Weights of a small GPT-style language model, trained from scratch on English Wikipedia: MLP 2560 PolyReLU.
Each number is 500 + 25 x the weight over its row's rms, rounded and kept within 0 to 999. Layers, rows and columns count from 0. Numbers have three digits each. The size before them is the row's rms in percent of the matrix's.

# layer 2 MLP down (transposed), 2560x512, rms 0.0328, rows 157-211, columns 256-383
022:503500498502511516464517474523528512501513481498488502513484490518509493502484456534509470493500517493471507520499518496523523496470516546487494504535506489477432499484459433503476525509494527507515496494494509514513487504527508480452496468506490503490495517490525499513493502515456499519504450513515505505509481498508534481513470525476512483509508497505532512493537514520524496542520
103:457455533522480463539500488538487507442487516530508447489507530478511507510471473507479512540510455535486512513472495492489525491493505502500493524471485527521465521519456533461524496506516476505488526509503485539504526494506532522489474551529499479515467498510489512502490476487522498527454520508499491501541475434527483467483493470503496514492452525516483477505515550509462502518503
120:484553501504492483523525468487513503468508448501563477491478510526495499542460475489531529469496511497497515495532503483511480513464501501491505479524495509492529510522460496523455454484487485493488541547476515483498521517475529538505497504482509537527517498551516498506514492505477457514522470508484501480502513497514455486506518499504481460482503487503506491489486533514470437495543
095:507533509496507517487478498489497493513528496497494467505484526540507453502504478504525503497504528504495444477516519484499522522476505507510456488516474534520517501479495532439535461488482496545515510545465481547527480516562481528507531519491492488488513492475503479537527516510481509551485539484546494483548506501494463521527487555509503509518531509551489526470524536499490500477504
075:521450531477568508502507510493475524496482510478469535541502502514518551504517508493552441451550504470491503516525510483513515507491488430527505491532511498491526533515498479495524500475480444484533471454470473519536525521489512470501484515485472474485454508468481508485484451482501526518533510513489510484466485497496499477462529513490492482475519479493578506480544517483511458506531
098:526489510542463488521522474562510529507474522493474484464482476476547519482521475520505491489513512535493495537525535510485507522495460480556552503460524491483465493514504498490495501491473449461501463486481467497506550542488477464443494475519559519528488494515513537477453495464472481496503521492477566493449542466513516484481498475485478502514516499524487520507503518531464491514495
111:506490472488477512544498498477531507453474500484497523493501487481494481503497473486501509516508498503488519515484535522487522512596545518501461452555494472485506505482513536499555525492464492477475510500521478477504549445520482528469507472483465452510487495530482491475473520480463485489542478521532538480457507466496469500486536472538475461503513519488480465497495470509494441488495
109:499478445530483498499540534489522530532509468456442551471528517492462481475487473475542490456513467460523499527486507545507507512517492510496508506516506533503495500519507485539501522498469519486513518490471490489554475504473450510492490474520515522494487479541520499520499554525468512465493447528529447481509481515527464483522496508520479481492493498511481511500520493510494511469447
109:454505474540477503479475506508526526451508541502491487487514509512509472493480477470515505524544524484508517461541538471491501451508474497508532511501528524494514477516472463535465514502498454514530527506492513450504481513504537510470533483492482513484519494468544464505492511464528543527465480495509513498476496514494508493494516510496494527493488462524501485457518487461536529491497
085:506420503470536527510553474531501517521529508516485468506496491532529528506502472488474541479506506501482451522499467488503495477523511472517495480502479532513456509496502496495487499537531458482482496479503479465515469473483494516486463498486495514551508518479466487516514452498506479543482509476460490521493491498514537493515475464516476512482450521502494547495526469540488524515533
102:492487489507487526464513491518476497521514485497514520518486509470471504551442468506498536501494507477534533497486504513506464443447522482471489487456509513510499493484498522482502524503509430467515501504487529494490515487516489519517490443498486461482496477565474472463486490482476532464457529508494477493521518495480480505523512467513494498506490445522488461517516465455487452444466
094:546541549510528520503512514499525486487521498470531501523515497521475444494499496511480487523526533482481522529519558523514507524480540534523471481527513479488475489490512495527520509457580508439538504489489494503511491492449433476524451495539501441510545528506517482477499495530559493504533505460522518503489504510515505491475520505502513510535506453525540479497521515490499572525501
101:538482490497487493457516476502540497510530504496528483443506479507502526533501503473506490516522512524477502513481515480501481505528517478475494507526523436497463532505506538497510492494535516497486487476460455493467561461484507498507490533537511502467476516463550470496490522490500472486479461507499491452525485518435493547519492490455527473495521496493508515503478510495485510495542
099:447521496498497492515471490498444483471506487465453454506503506453517512546518543540517474489534494525547472543470533458498546517511481519495515507510506504473544467525528455507498516508517497492468504456482477505509512515518499487529527483533515448510496497475499495551493512497476499494532498488502479470534513499484439527487518542509511492495493522505496474508515549505510500479465
024:484466539493496511503503450470469504529493525507496489481543481494498507520465542471507474507506463497481472504500473474432517550510507483496483534499505499459515450516493491488514482486460548502511545498523521508534499508440497499505515525512531490531486502498495530491519508531506501462483481463507517493517527517479530504491497506479469525468535472456505508536492483538495511539489
107:484474461501493439493543494497497525521517502536468505513480508489485507537513468477461546529488511534476475491523513487509512459498561535460519499518493524478498469513528498506504493456481524498495514495484506516494443477496498532490496502481514453516542491539507525468489509451495456492504510453505464498501523501464513514558481502516522520449487549490474488494492488484485514498488
111:485506481493527486532492473459481450481524461487517495469521539470489511452507470519486502494480501479525501501490471526479529503488481497459527492500524553473501540534529505548469489489505480503481502510486472547461456521521483497502503489454538515521503447513522486504468506525510492458483512490526480467504560517481514481513493507497501493517474467525509498519496489487501468493526
090:499493555525473484492511503517521475469493505464498484477508520505512506487503496520513512485476534493489479509509539491533515510489506538490484559470461524543499460441524480512501530505539493497499520483504486486457462501511488518512504488493537514517478527452499470482498538524549509475501534483490583553513518530515508493511507565507466483488514518424522490460498484471478539465489
109:493455487512549504504461493493508470500545553504487490521502507495498475527527459504507440512500494472542531503523499437522490483531505526471499549452508477455489517492493440466490424493484488537479496492465582504545526487491501451484490489494519474500483494527476552548537492518486453497519497540483474477466507478494490498499464523497507485503503493527476487527512511499462456480484
106:451453561514516513512540488502461504521499532463512512499508534483500511511495503484502502457486525537522517534542518532489502495524485483517540532486498474487519514561542512491512540509499540470497485498528452516505462485472459449486542512461515483499526475502486492491535470479504542518496489513500486507470526519518482531508530487505506454486494455513504517513507478547455469497464
087:503516437511495464533521495506467463494494533531477470489521487483508467507475558451521471482519464552537492469490512468492506488524460522539514443504514471499492504497477484473441513466529481517509529472486479533500518490498538534504523515462521503491518481480496443497515545506499507526512506490527497483506510488511514472478480511468468500525447497513487487506493471486536522493489
096:509513467503542494501474516480466528538491499512528528470474514496461495476538517467518499492485496504504492468441507527515471508504510472515511498497480504494526505509528511494504422525533506534491497486490504479512487493497459510468507483460501450504524493499514513476484474484484504537501510497482505496503503529569521500482488508522493497496498450501533486442474489479510495507480
097:533501483474509481499505489521551458500477510471524522517517462444479463508481486484525484500497512502580484527424501515464478522477502489478509475459514528505526521488502464465460509554477494484506449515496437518491443449476544487501464504473528508509508492499521502525486523491414479533458513491491488501483495490503517478526475516491511519507529488515489529529499504487516485452509
115:483507476494465523515476516523511506469446429525489473519503463527470512555497499516518519558518467495469503466506455506508517494555491476496514489534495532506486441503547510499505516487495533540459485508472508525513454462521513503523458547514502563510473486517484501557501528504542514529512470483501479526454461533507470500499498480470518487504494518481528477486470493544502501479527
094:540502466468478525542438556461504506496494511480525485537475510524458565527498508528496475519539458501489452491492456505540477523455526505473502491487501559508468492487510509490505519493508519519509509532543502494519491505537483495525523525517507508490461479463543445523511490481496498560500474503485465448485532512472507520509465475489496490473518475503507467471490505510485504443488
028:476519520488523499488467504504537488534499516504539499483462529466457510525494501517513484492501471524506494464533487467532537481500492490507492487475468479485454475501512480476525537519479518490441463469487505544502493502500483459481482500508500521521497510427497501486476501497507491489540496505524476525518478512496518505490526531538475496500488502482497501526511521506452498509531
102:485466509500437470517491458469497506504509546508519520536528485483492486505491501508481473479482503501511521500447489466502475478500463483454520439494531518492461466521506484536520528502518484491496505509492468483539491494523521547504441522565501510443475488507492518508478501525511503533521485510517507486486509514483485538524494472493525467509514488484533437519515508525508422499536
047:520501522505517514469530461488511515526484527474517515525476498501485489502492499496487491489510519492483512501528516511499497482535513498505503526498492452454509471490474472478483520503477491485490499505500488499543512486498509483483526523496507507493533485492487539507517505483494476497506504521503498543491492489514494525464485490498475513516468499483493535486514503521489498541512
103:501530486526511497496540491523491469488460501470521507556462492495477497462520489525436472515508478468520472499492507523511509543478487553524518459473482502514476477463488501506478467524511520524451513479496507458529489517507513513475523527477486458499504460479490496504471527538469495535553522492460502459542526493490500515508501514512512514479518521501499509512478534526493496502514
086:506561492491477492506479497519475509475497462497499506513486476535523521527527508544527523483468505517500533529493494564493529523474508491525505526473500480495491454467520504487472483521537466538502481502516482509503482514477520531506549490507491493503504499505487505493478479494519501482484478496511495482457509522485466498487502501477433462492515488472453486492529514488491526441514
127:502523464500489467471493485493488466547512509540495534471497472564492426469466517474504532466488464493527506497503475506487526515492538469494518486494451530502502500470509537439506479534517506464498501532464485458478499524507512507551520542508480483574463511461530514481469464483520453557526494470515441485515512500482477497500454472460469523500494481487521522519476450477468489558458
095:473503557500515491494514510503496507486497473503483507492488524487501465569496537510481516522493530461528495477464485447530484504456518485473516520459524523524517490511536524488475443509521506478518506558504523504492499545491484484482497506544465506518514522539529470498485486478488536537513443500472480518546503490494517561533454483508500557486424497508473482521494484464502528456537
094:515495462492516524490505497467508448504490489492495496529480512488500503531451490491523500514518475486502490509502506483522511480538494500512503469506517518473510470501474491484496490466477505530498541479532524492494438516485468544504492452517557495442513520470467547508460532466505502527473484486487500495522479489509496476512555541508439483486483477530447498460478519485495513512454
119:476522509515504509518514502494501527482474506513474504503523577506490509523509540481470532503462504546496479517502518497432479510514450494544466488507528516560513522492515471468488511463492490505526455451517487528510511471508493471512490487519545518532521520530511504489512485449469466495477520495507508473493544512514535519464470466503478489461503477524492512502469496468508514519492
087:514459522489491492479525534499470513492467502509487465480480515477469531498555529512458543498522506476472528529465484477500469543514481503449512489512461473532460478512555484469501497524465530492462519476513511495517496471524493511471501460473482479461562522552448518462473459479528532534520477491509497507502549484483476503522503553472510528449551472480472502519571516509485538510521
105:523462473437497473520554529497487506436521485518482522544486556496532525530553485475490480516493508504542499510488466490526508479469518488488530519491463501485490532528515511512509493499459521485528446519490536554503536466478499491506506463505488488482490466500498447516533506492501545486511479504490427478534493489511507487509472518500483502505512489499479532511518491479526438507462
096:510534503467531517484468505532510513502521514477498474500513500529526464486482487481489461466516516497492513494514486472466509528524571486555494500508536504522494533507435484487517556501508489445481473482491523525449501524510509526532517499477535476497516510508540483502468518510519530479498483479467464482553481502526443500517488478507519471488490490495496516485492497503477471559489
093:483511519505444482513522512516485490447519488496512461466509541501503483505494510535514470524479517494475488441529489453464487517491513494463521495473511530499533486514449506537481507538474512494481520508480485507524472490464530467530494486450553436478474548522494529526537482488548556498507507501503499520494481488475442522479527494515495512500493524486475525526505486480498524505544
113:567475531471513546497521541457495481474508479481524495520486506457470504493495496491499522489520508539493516482481516495520472525506488506493498539485488495537486528485507481507470506534524505499501469516543514507492455482470500487522510526491482479495483508526538484509513495530495539510520537521476484503533480481460507480493517462506503515482513502531515491528520550503494519498500
107:472489526534499470496423482504543487508502467482496535526537499509511521501497510516530482488478469520509513487483484475506499524481548482505483499468501469468468510452516526513522504496497469505528474475519580508543508506469487516480486498486502512489498511493471518489513464501479536499470504509479523506527564467481493503523496501487524464523530494525506558455500492470493500521516
096:559493503493547528449514508423519497500505525478512483485522501523537455490462460509548469500536473508509493493518491472521519524481451500491497476468478519495501513471474447549493541482474471528473534490505534451533530492472497508486479496520486511519518480458470510501469530477528487498484578508527498515483462542529492483499525552537506507523552481539486454528508452504505505499525
097:491478508511465501501507497566537496455528512484488498510487506497471509484494491477490538492520510474537498509467535519496470465469517506547505511479520506533479521494546528440482488522499536524493522513493482514476523547449485523508551487505509500499530504502485469494514461497468455457524500492491526495511505493482474482507493477440523489487494482457490482541493527521524500485497
103:453522503510498549493503482486488463524507467510493552527535504503490489500483463492485524498482518485519492494474511562509531517506493496483484472495440465490487511497491545494466512581537523506501489483519451517481506525504501489495512529460485524490515465444518498505484455524519468540494486479459506514483510446484503512541470498504480538445476532499458487494434476450520474523515
094:475516495500501525483495457460538480512476525526511504470533507541497528520511497515484452492515503523485493490506522502446490491491495530486493460459534542518501478471495504469480502513542492525500509502469480551535521501487544500501491506536537498488466548506514486514518513496517506489498538493499539495542508466514470504511496523507497508506552415488523505492500502509512507488503
121:521564507476473503520491475484503491478469526510516532509492442486471468486513485516534509497459553504485517456524486485523517531497502508528499560527508501464490498437534507465485459500505523524508490476497488446505520552458544516479485527501487502500527455523511495501504499523456497513540534463485502454505478494493489451449502479522467469512530523504470484509498501517524524510442
085:539453515494485527479512470510493505490454491454493486511526451498499499501483458524521482516485525516502489512530519511475492473493531521506496525513477492536491475522529489483532463512475508482500519520462511538538516508521482478507524502492481447516470512459434513494493499479490507493472520506501466480500492486492550497519454561518482483481498534518445495459481520493550474514482
088:505524458465482465491504521543484499475514531496517480511514546483490538505495519495488492527506468502463504545494475498501494527536525509513491516541513488491509547509463525510484488535479503471511510521481503488492525489540493545481498490503517466540485466483478502506522505503540461477479531512457472535509480501518505489504517511530518495500546528500458475492500497482492460484520
119:512540580500500497503458568469547529536492446505458499487559455518497521460506459471539493517492455546521500515497491501510502549512465472457508562456497484469439508476504488515506453515564501499501510491528510499453455518539499559464554474443480465501474469523578507503470509512517481538523487527512474498489464504515522498468506500459505494493510512496511506488498518494484442518530
077:478483482517501485493528488528509524536546492507511548529539526469478491454464480500498510499494522495541458512507535528533485504470482483506496509500510471452499517487502541515484466478519483527499486456526451497469500530432454536519480497513476508482481506445507465510474488483498494504495500460490466537495477494464530485533525536496552495469468502491520508440483498509515504538497
104:522477559512478513502520490503481536476499500492523475507477488514561518492505466476522550482484519470502542539531531537527470545512472470502587517543509456524467551507481475503510469523500506509499527486558506458493479455484468523489498514476509434503479511490457515480526465482458538518527510463484546502464486537487509451475523496505551473494442527513514502509478533482479451510556
096:483477497496474475546514499515472482478506477477529541482502510469530459481490543564498502491481501499509535467481517514561525556526463539473499484490502532487484484492505555495506493477498539493493512482516490557463533519496497494509531532486508484504476500488491534553516491533488478507511477472495503561522481520490504464503503487507499499530489564486502510529482486496518520478434
096:483518497517469462549507524525488511483519497532502537461507520486480539488524525557453496519519505500529509549509505492499504502489487498477467498490539487523499520503521476556452516476558507503514491539526485508468502482437537543482499481515469515525491498491488510529506484534493479482460478445464470512542488521505494523483440484531486527476523465494474551520514511542518509469492
109:504540467545472547478496473516490497487498537493483508515476547487542501493511480501485504503522496517526554503482516502499488477497471530483500506519492534507495462492465506469500480499510542527499487528516506496508512486535457513567492505471458486493490512490561496552504541522513520518472549484470479519516505507466502521462547482480494506477505507504470561487497509526489493465471
088:484486500447493479493501478489498520523526535482461522465507478515547513484486515507526509505462527502457515444494502547494499511475475516500490512504499497530487492532540508477510537494465500545480502492522527516502505498509532502483479511507527523502512502515441468474524507538497464521513487487459515511511535520483523504518522531523506531500482474530511440517491514505483502484505
105:501526499497522487493472485509515485498539472493526460502519492512516511490491481456516480500498486504508511507506494498508498497499480497497497530521498490543502498487483486483479497504477494487469480520510517527487516531495491480511526500509459446511494491470545502458484527523526493511488465506472499477517470477480494534502541483520564500486503514489518512514481496503508524523485
# layer 2 MLP up, 2560x512, rms 0.0328, rows 158-211, columns 256-383
082:509472538498506488503508474512513485489508542504534500472441502497536471474499453503458526522491480501470495514460451513452500493495489483518519482481517499542511543481499491535484491491489496466469491517485510547488519506486514498539498527514500463505471506524492510530468453544463501519495498513527491499516458482512494516520500466511467474468508514555508449509509546568507471505502
134:540472466478471475461445482471504494463497488516511487499537502529531487492492504488488509513561491469445506482522464513478476494487483482500532505525471495496484458490525478486488472526501498483529537503498487516468505494461431506449514490471501519474464462475533496486484507497482502459519542456509505470569541521516495497506494513533517486474491497443483507509498506509514496482453
102:499519504535517463485474493447523527484505466520522526475534472549465499508500448538465493477530470495458517508512479475539469529496507516502527531489557479503503454497539503504528487523448513495475498471496469501496429528508464475512471509517518504437491474473492496501509493471487526521482463503513487532542521503483500523488459514505487488498533504542522524437467501479466525494515
080:500521521505503509474469481523491450482520462487497477458458463479473497446507486493519482454493493530486516543508463503474502488505477440507504493535491460477509530503541456499506515504482525496509486522463448507507483451498485496502496525527477497487505512484500540533482537493487487505502505522505499465483499498527501533441526519495500474536494476476504497472505483553516438433512
099:520518500475486501480500497488543527548516518483505468519531552500507526498511500509493511485505473485522456488554482459505496458496467464544485521542446447492511458480449503461516531505509488485478487509509505511513520496544464493496485523504496510503531500493515517497489506512478445544496480521478479530507494488479538452497517472523480504488504479551492481511570507497474488471478
092:478453489485500502497476473474468510540505520476486531474526479503461513544518524504542505540485487565489485532519511545538540521490470477528491479517494474514475508502548513512532503521474529461469519491516499477520484470486491514479499515508455468534548563479500546535521496514534452501494508525502515470460510475513507511511508502492486513493525512478506454507478482496543475508490
108:490503570495524524482515501500537542539491474488440503509505477517488462515511526493509499517485458502479453509468526504512461520471500473486477525537547481516528506539486517465512505474488524495511535464440503483544524505507517505557502496511513529533489441479520504504562502499518505482537500495534474498519490511557462487523508515532497492530506503547508473508539476511546492478508
119:461512509543525475474541504510497452469490524527490480494494556489499523533521471503468520540509485466495485459529488482500517477526446474533521482484513518501490484508515515523476503475477520496561487525505497486501489530516481481504521478477458492512518526479537489498480538506497480484512502582447523520482477526489512542515464517526465485486514497498517471510520513510527535515484
073:488560512499559550462517473463512485524514516530482501475501486498502501514505511485479532487492498497499475513488435544508513517512529529527516463525482482475515509493540484443501497453476484529497499470545502502536475484503488510511493447456514484516494486467472496487527496498453514475531539524467499513544475509503529523516516471500514504533499509456498512498523491470469521480498
103:453522498530483533499477450520498513471495512516498489461456516513528447522445458537500505528517503498459499522537525512492478488479495498482483492449507466511514502551510458455517469510538488438486483557503497496535537489485500469480469520455500492536493498502473502487449485480467524514501537534492477489518480493448477536511495474492480478535494482531494457485524519466541476501516
096:529473490482483512545498460500519510510510474520494506498508559513504481507472489478461474523529517490537519535516487469508546555549494514505486496542493512470491540520512534491517458474500453492492534535528527477489524461520459506529520526466477473474509514496524536507466483510458516478527455485492494447506508501502471515502479497479478512482484499500546529492514469532494459489534
107:518499490494469505489496493519535516493513507553514478494510457483488470520509454464545503513512492491485509485489527515509465521483523429515531515481491448459448568492515520549482484477534500457486530483517495501485515459515497498518495482505467477514482519470491478521445512522547479441531475529522483463507517514488521545487532531476493475472509510504486500510525514492481464513505
103:476500470487515517497459512539532518454488493528488491443509482491469466494534512453526470519485486469540517565503536478502508536506481484522495506522491478497533483510500467469451514502516495475460496453540484499529480490528509502514520530489516476512472494493513515511509480478496517501488511503495513489502515516486454507462477440491502484554481502526467511503487524530524519490524
018:509519476484506491489489528526502457536517462504515520502458494497507499474499488539486492540503519505507537444472543505563494497488460538477521478521531474509501554499487514473503496465542483502495473495489445489474500484550507498481511503470475537516498467469492503509481490468512493540525468511495477471451454514508465494505525491499507518509497467522482515463543511477506522460510
088:513447477494553481468541537497493489511525463480525491540468486543484518483482498523510532547479447510500495459507512525508474478491487485471527500510531531498510464475586459498520485471483522468489482505526560521488500502495464518503477541505533475511478500465522500525497490481502508486512455480487477490462512463472503526519479463494487521503502543528462455480522475541477486490533
116:510471473439521549517515464482483503498516557507494528454527495490471494504495466490484508549491477482487458510527467575507487489454476525427497504535505464490512509531558460462482503500491500495475516502498535532469530505498494487488519471447520519520471475506520450511509490515542477488533507477501460469462547487501476448518477510503509453493485504506529455473497529488534480473514
087:500493538536538489534503519471513520446524464461504508485495492486481525456513488525536531501493546513542430528530545521487480465470485455509527481509523516484514516502519448513481447569524446481476472524481525502468513535517492528497491526502466472472486493484498493499510515531516485510514522512451531520487542510485518477508489548563514477483469535459514448500485514516494501510459
101:480504532524538486475466491465455497450496554537549475496527484510518512493485471520488507520501456474532508504545476432541509513460496496463515527519490496437515552496501464482494463520492511497502474478488479478540502498497481478495498505503526546471537467506488518572494480511501478503514508487485557520505554479526510504490491517502492534533525495518486507467482524489470499452511
100:490501541510521503562511510484548482535493501493523524462462512534500490522507479515523556481481508504497467519534562500524496565495515480508489571453519470535483491494539506529464510510474513501521514523476480513531494483518492469492526517468489494525527497471534521480532482441497512514500506519473503486496501480448521503492481455509507511458479444539474506521500466509490486488489
086:552490461487479513581509492496477501509493460503495524480526490519523539492499490496516495470472487514459500501502526485487513533501474538489502473480542483546506501444438485489548559524480477509479472522500489492526526520500498466545489511470511455509501493538542462444519517476465522525490500501465500457503497476501481506498516522500525497474515488489511492462523504476474499512475
080:488502507518499527476515503471476510507532499504558531462507512487461488477522509460528554494535485489520516476517474481505477500510483523533508501490510520506524508505498508483475443451512492523470438503494492490481531490460509492478557466499523498500521496552544517513485497511540455475489559493536474491537488505513500495516480499473487465500547467473548515466515533511530501500524
099:513506446505515434506500505512531492491523474468531494509473539488471526501521486498456483499476480516467505516461499455471514512516514489478473521478492541463477505500520512486466516541479542488533522502523495494496447509537497503486533480506487473499496446511508520502517550472454460495493493512513496501471554466511507556476460478540502528547471469488454493530497506495492520471543
114:505506504464512448464514462487482467481580555518458485477451531499510446470468552470474496478510505498508497509530574499498501528491545473465484474486498486496495515494479492505499481504513515468517508496483518493495557518487490535493534502442484479498500510540489501478503492468517517486527528496488502481555514465509500497498509519538509490514535481523488505507522526501531493518515
088:567509529505474528467516506487501469476441543504507500494459516484492473534547496538536466544502515532531512489525541479474532500516506494548480499519554506492490514525506476483521494508526481485510468474518484457512497503506504547522506472530449474520510483508519508487492538516504509508533488502515560521543523501490536458493533516472526502502453502516538491484510494511520475475558
031:480489480509497491502494485542475538483505546469465509488521507474478487516502510543520503518487503497497499474466501520494478493494534533525525504546492507482498512488522495551473506516517507516502536469513479503531464500508484536530506523497486501462531469520446490532470481505480490519486459467482461497436480532462527511483521519479492522517484528511499497496509498521475501558519
105:484523497461465490507528516524491488467467457529536487501484519491494509485500488480469500538463482502467466463495505507474513509483508483456524500503506470488467537483512514487542531513476464533524469462471536503466498497484503481490499474529480505487486514451494547500543529553483500474550490509513463515472531534450488498479491493509504539538541506529498484488576537475491447485491
058:517515496514515490512531485479517486502518508488503492508472493487501482486493506521522521477475516489500513490513496503474502513530529522529516494507498468486475490480505487466499504523502498509507472504522515488509505513532493499484507510530502494466529473474518506511496472502461487506524548492506507526481490494491501519496515482495477517504496497491498506515511493531492513474509
097:489464526486517499537497490474502456534496511526499496474506515505517477526480523513483490533544526500479497489501516511519521519472502495511501484469519533505519461451467478518494537487479560532478426470464508438523487485516504475478483530533453470470491484440507498519451487511479509541494526504459484474490532518523483513524445491488486478527526484504527505468484522483497519509536
083:544451465458485499513493486460517513466485545517469515486517466503492532503494468503471519514518487497511530538459474506494492489520518497503502487500545482525545500461467478505496532519551548475528508541482475495490505490533523502506490487479501523458524501493506522506531496520456485498474537481521512520436508528515515500476484451491513522505507479488525571521489504465523509536489
129:500508539485492499509496494525535530546517479496486532524451461514485509501482524481520498470473509500512489474491490502485504491474489467495508465496520504473504503484502540490518516490478489441455479518489470463450461526501502517519469490506490485530483494467516479503536454488511503492494487500522518480516581547496442510463505490514490456524492514497494529527524493516474511474434
100:502492510510527532455522518509514525499507465470521508529491482459520478494504499452502472500507484477479494488548485476564469503485495532492485495495517486485522505493520538465503520516494531499491499514480544447466481505530507477496483507534475490493505525491512524506549460512449495525487507532497460491462540477500478539517490495488492492484526536504519475506465504465452537492496
097:542459568498551505525501510533477464499493513515511477484503483489522488519486516518470519532526474509491468505499469511499506510492509496499492505486487510495513463517484489509508457520541531522510475510478515488496509491521490520500527543518478457485519553538507497510491480525494519490484534557510476543531480475522514521514518504473517518473493489511485493517478494524536502494536
101:442503523503560496467447483488462524458500504534510517490493526495491463528462465464486504458488489524495496515494515450462529499458548476540481525519484538565465497525514497481540496530509536526528475458453474506507478521539452544487474499507522484521538476485531492519496507495495478535489521477480541483487492502484497519520488514474468514525474495509486501504518465518471529519456
095:525462465488469511514477500455467466509502469499479496501535529494504497498525517484502492483559522516505513521494525467495516532488471477458519517493512503514494526498510484509505472503483503482515570520515528488486482505551503493514491479515467524477546510497509470492484427501511480475528526543539477494491504512516500487499503505484492502497527522513505466526536498474513484507515
100:516466516488571469505526527543502503453463470491499490527485486468483474509520481513546517530536494536451484504495479530462499532549507507504491516462492520517513512495499463488491487525480493504501482503466441506546559492525461509510494516538502477512493493486527505483519481513457532519496473489547475502549433546533496493506469520488549484517524505481506508462522526476535474448493
105:512551533448525501511450493531494489504472501528511508494536501501496496507497478571483487504487487465511524489481465507492522538495463509501523543502473450471497509469505516503508523518529539550534517507477492506516536495520474506564487463518505443484527522454463456482490502530471495517506513483502454501487522491535474505515508508438498495486503508501526466481513497474543505563518
087:522555515513499468509497563529496449504558481528495518499510514484523466507490490517508486550528501514506498517467520463503465521488510513481539474503526530530508494519483507502503450435524498504511509479510504499475473501521468487486464480482538483522504531528504523531487469451496492513550490495489482505478516499513469513463495461526479484511491481502499471496463497507486524505539
110:510521517528480490525491505470504519438538525484490476537478501510484501497518525505524441500523469493482524506561452544509459485484504517484538510492486497502513473488468551476503500484521515545555487523511451527468494469507474476528516491504509493495467507518533494529474465508531511486551540498518485481488523492510513497465507492497454526480493519454499492491497513522487506481531
102:499461496527515533531491494513482473539462486455486471500467467479515510480484484473497509476482494508458519476516515523482510510528480520493510546495505499544485485548533494517555509497496493514439495485471529538498479498484505488466480533457545536499494499531436515457488523490484531482495497482517518520479441478504479500490473535482518469545498484495514558497553505455522494488503
100:498489506499474492489519472507483487502474494533512491502452490503480468535517505539520487507510498494465516457518529474498529476439480470519478493460486548541494500476480488478506526542491477480480502525499510496504510488507494499456473529503507451488510470517502530508474520511503505545482519520560537490499468512473489473515481496471436508471536476504481495490458479520540527529492
098:490510523449503502535471523508509484485501488484521451505488497487476464482502485471494523518510519472513497456514526535546488523493500506517481468514506495536504533478498547486542505559495533520486516473448500465493465474529490474492454451502527497519535514452491527450538511526515479452502512503495465478503507527493482471519481548466492477512510494480527474466485474534529485516479
080:472524519543488495502498475455468464512505470504506496533515536498501484514493474495490553517514540508491504482453522523473494464505516492530487506511511522481537570500507516514490486512531508496517485483526484506503527490477504529509474506541466496468504502495512513501492477506486503468545524470484493490483526481511478488531482506523491518502516526493500509519470468504483492519523
098:463447521491509493455541539469507491487493498495433440442530528508495545486495486520546474526516499484507455473495512505507525480474497527486476495476466521505555506500497538505498510508497450515452509507453532489523494553506514529482536466496540492498551520500454511507549473536509512489532500467502507446494487485499450528521479498471515534512507494491463457507499543479466470508516
120:549502490509467430486524482510460491496482469544495488492501505507506513497502479496485484460477513508510477505506516458445475514524515553502518522508481497520543476487512487488492499533476512458501513497486539475506479490458542507456502526544487450489492507515441499519558514525489510515481501435450514480487539508524468507511524471484460524534504486485516487488521512485494518481465
084:530495506501468483483524510522539528529504493482509511512547492477523549487494496524498480576538493533474426500530551487430443490486486509509523513480508487505497452480547462476464489499520512485517500542477489537509507477537505484534514498507439490482527497468491533503514458529494487456518463500486481476526510471468486526505439506463472529498526490524485516466497524503521504528471
096:484490497479473474497497510516528496552535487502510495507511484465483531451498501512491525525517530498529535513535531467476442535550509495494496496567510491537514543473489484508507508470477512483472493529490514474554493473469469573519451498521493477530473499477492491502512465485532528527501525477497523518494512492470436519485532529500532492517524485498488496504524508470506491485470
107:514545577467517532513485488454516474506520479521484503515552474491527483483522510482507459520466485529486479483503480463518527526505496557541471510499475514476494502493444490510504468539511490511526479437503504482494469525508490510507496486461487502518515485558476496487470487488531503506512504481481518473507475529496496512517514458514456483512505499493517507541534515467493512482504
066:474484489531506491506503504517533505516492482508500525547480484502483493513480520461516565541515529488488475502478524520514496496478509472506487520498512499469497546488519514495510495503531501498476507448482452497469527504447470533505520474510485542463477541447493459531488493493486504456506593459519488489529497512483501500551528511493504500525498480496502525498484527529505519520493
103:557502499535516466539500490508474473552503471514482450553518485527524519494519518496486510490481509482470491487539502459480538545473502484511532508521515507493480503512477529517494492554471500504498523518503492519528491492498480454483500514456518483545491516450493532508508491502528491519538493506518482512509435479512521507479513500484470479496513471496501490522493537537454458516529
094:507502492481500474535495514516507518509495512489526478456494511501506466527498497507528483514495536508498509519522515526508500550463480544515474497530464525495513479516493538514478508500510512478496493507474502499516511507537502478473508506473488470510475543548505507512466500467491495455492490529459494517558487533539492521514522485508494502528487490484493512496548456487444523516498
104:512505492507521500506519501495476487500458508476529489489536506486494480466517538527430461547472528521519478505507539489499514486476481513488521472464503445531508458521541513525482490527484506471477504493526493482526487519493495478480521489488483502513501543497474508476501460487508442524494476500485451516524537494523439466521488496511513431522494531509496481521471498464518494494483
102:521477493473474503499482512455530500481499517482518544507469537510514469542521459476489520499526508503463470505499521539487478503478509481508509513486519483489444447485499523450551480467499459493508513465532487520468511471498506532458524499455475501467451499478497492500483512461514507570509456505531505510474538491517452482434546487505542531452458528476489507470520471522501509517481
076:495492497503467434503494497534486511501549504442499460598459497550492501531502529506482516505526460467545474520515499466495488513461470532483467480499466486513502488475455448530538530505494508488529465459490496512508504529485533485510493487440540488527533480480465505487502490513483477526495479504485495513490468522501509469523563480510488537502470480500483507492497536461475528506487
114:462490496462523500510450485499531521496484472510515460490549488526543480559502478507550466514463540504520524482512453534488496509516487538477470529530464484475523479468523496457511556450535499535489517500485473512548496507488495524529480475489499497502466505507533462489520546496493494466539512492480475493483500483535488520507513508494478496497479474507505474477479449514502496528515